Part of a small language model's weights: vocabulary 512, RMSNorm before each block.
Each number is 128 + 32 x the weight over its row's rms, rounded and kept within 0 to 255. Layers, rows and columns count from 0. Numbers have three digits each. The size before them is the row's rms in percent of the matrix's.

# layer 2 attention output, 96x128, rms 217, rows 51-95, columns 64-127
089:107151178126143105100138121134163166123090141137149109128165162150103118124162170139201091171194122115058136080057159112125175125089130118085109105149175131116155161206098091081100149125159128
100:100172171181184124099101152123133119146128154163145078119158085188186201097143104166124117125117134152108122177107166128129182129088106085088085094124189164145123131161133130188136143135103128
100:115183184103119180117153165141102065165157117171134130141124142160144131197103116137167059127165154174150120115083116133096092184128134176125156127158149153165138074140085135151091101091155154
119:153129216182124105131067135111182103121103115114157131118118160182132121103129192116145091135122124157158144117183175158136124153078163108150120125132227081079156159108111139078175152146119182
108:157122104116133111091113121141110125148173091169141160096131153130158116152182123149135090129125146168167153145064186140135152099162093163205075166096168129065118139153150139164106146141075098
094:112200122121123165188108124093211128158070134099081130126139120078108130125162111125100125083146149118164147096128072094096167212117126085136125123090162135151161121163145139090072147055108132
102:118145107120076162161129117139091125121166112148129138189117106129084171163133170103154125118127087105065141082141128131127102126162130130064078087078145143113131099074080178159121088145138134
118:134097142074111111102145081110092098140106199111158102057142167162105118100106046105137158114023127106148108121160094127112167104096123075134127159098110140182158163135124141102101057139104133
112:137079136096099179155160187174095144114111080138160126180100149123059145178094128071122134121095126117114121107131117109157144107144121121139142175098144129202181116144148118189162047173125111
107:156149102120134098134101080132142145145170108060054118134075152177143138129140074072111125088120118131106199203127118148135120160110136131110162122170103134123134096081132153120139075140156161
103:132096137147117090098132127109153093136121183088128118122148160124174089148100131108138125152157110162114160149203128074135120085162123152126150163120159184078139163147178096147078113120078154
102:149145078099109111160123186055121140116103108055132075070155129120155101154127134196118132146123024152133107124114121112111150129191104112123181132123154100137118181032086097170107166092098150
104:090114098128127122063138104140155145153151116130100149070140116128176115160162111123117119162119155102127196173115211122146124128123101129110091144094047121189129118093155153149151121056144127
086:105089110150131092093101122116099117187075125144124142069140106149136064101125170151177127107103150095085162123150166139148137184092107116144101111150073120062143086156160132162047134184078110
109:108191138176135152156155121135155157104125099113110143127125127076129142122105129108167096087125076196124132115066147120137135091076143116107162147146153104149098155162173136104121088196143114
110:109113098197121141111099122082197158151132113157143145149144168113112168161072071164180108099114102138111106115085106172114136157200128161151174124117121152134132157148128128111072109158081100
097:096136117149105071118148162116155105102150122094123092081141108122115128136180145178142106119166084120038118142152182133106099141119144128107179065186148119085135166124171153147041099155147176
102:170136118100146090162157081124114111143154181111138111124151168115136111175125129083126115092173064082116128111137163063128130083093128106094187127172146146104141060127175111181161119112133140
106:101134141155097129140102151132129145152136081152154111103111118108127200140170149147139134088107169094116128030135197111137131093098139089132080085060164103144135117149139116121223149150117139
106:116159130128097106104112122122102105177147199118146086100140131135218102169103140079155065154160113168113142064095133112122155109095127106073117100138116101185176094151096106071157094150106135
094:093104108135161114176112094100097190120136157029066121134116128113129147122084124130135171119154064096090100158134102136150126148125102141128084116108133191153164116029147168168125164139098126
106:084102139150175097114153158146071177123140086106129136164134072061120127139119111103137101153141201159121119085112183160158151183152114143133118141181154089082139151180119134135105143156151074
097:114117047124145131165160113088134150134117091173132127122177193075145086105167178108127100146112165152174138136146110090108141139169144124113101106158137078133080140131114160123134106135090153
090:092207112088145160145139111137120094132164164146168122111111143108096128163129170121116134118168107103144154109142156149156130103201110135126130087038103152139180122095108128131124076132081123
095:091080162141127079106138142130076178117107105103097155091090156133120110173092169109131137154100117079153138067127143128147109178170129117131151142140098108083131106068032107138134093146117117
100:178166125072094202148114164181165094117145160151095126128111124094144127117123098100159119102124124117120153148118174116144093125112129110126188109055138191122151093150098123128126074137078174
099:120114160126125109166169079126163127127157081087163154108187136141105127086089121167166104130180101233096180147083117093144142154239113163113056156180146113091141107159123083151134124169145092
088:147131123151150132083126078121116128095108123080120116062149093114119143139128176163065141198124116151129108161183096109124123053093117155099157074093097100190091076150142137109186124125141105
095:113041127151086094196076115079100143069131109103116087120128166156077144114082094145175108154158144103066089128079139135123109136126125132145168082107153113156147130139125110157160075170120130
096:139116140136131150166109160101144148052072119109102115152143167166123176116122073116103097159096057123098124137156170142097162130101144118138134091046161132092192154150183135114130102127115117
097:086161092113133145163109145130128177110154042127086146177137153159125175106118129176072147123114128140171111175098130134108186161101108134149117186134138111114131080071139154130129127114133131
088:118082106148106092077135130163201153179134126078117140168070150121138085141154128113150103192125167079160085119100147142137147115097136158179122141118074143166179080086115090090117114119176089
094:073208080083075175155056168102145049107138093132154108137124091132080116142133105112162136178082140145122102184129147172125131115147124156135104192138137099147141115133148181118182107154171155
108:134106098132177131125140080096061114156072153138136142136129151110119114117175132133123065111111082082156076153074170139135117181123130123106155157147064130120133161104097079132137203152121126
095:103109170161088141127138118178112144102110119158083141163121103145191154080051031135110204117149136141112140109069156198119113141106152130121167080144115128142104089142154132114140152146148115
094:159146182103132126147096078149129088152137139164111136137152114136099134124110089074095163118094141132151204142137128117137162055187138123121105174156093127097113155095164099169126062131137114
097:103186132216027047103133108177115156120141149143102144153104091162163057116105127148105214093146160125134162146086141144161096129134123134136184100144134095111136086097126089096143155178136139
104:095143115113139088152160096140158094176096199067102076116151059122093108144103094126124152110079082125142124146127124130116136144119113104119143130155112104183129153122157149165132102068171103
102:149141104190101112125108118143110111164108183126099146138149086111165155133170105166064060110147081129157100133134069078098137122112119099118072160160135137120090078142137146131158153106083108
098:113207130088103104122148070139151120110126053110138163149125131166084101104074140160100184155115104063097180117114138105137191126120116133138086097040150185127140134137119154128101099194110118
085:174158122086127102186164159083112094134149064149116143076154212138112112159121089134117157133135090131115193143131112149093135142209159142079101088127078110145164118116116097149121197127134116
097:158192129100094096159103150136125136141051127068112113095137131129169165111135086130168131101140082156116136169127144138128095078059095134116126145143174161112148106202093100138056130067105131
087:133105115142088157137075091096061064146095117153123141134115144122193106103110122118133119124098074145171146094129153122128136179108140118164136091137154158087111213183182105149093075140152121
108:174109079170111159165133135139119156116165204115141126118106120113129152084053141135171168155066110091130112151067173122126111099106155101132132133135094076103154119139115111135132127187101142
098:085117084066067128148149083144105113094144131104097151100104124093106135132169177133133042107159164142114133145061118192155099106171108178158153110134071142147108166128167142184160138130123133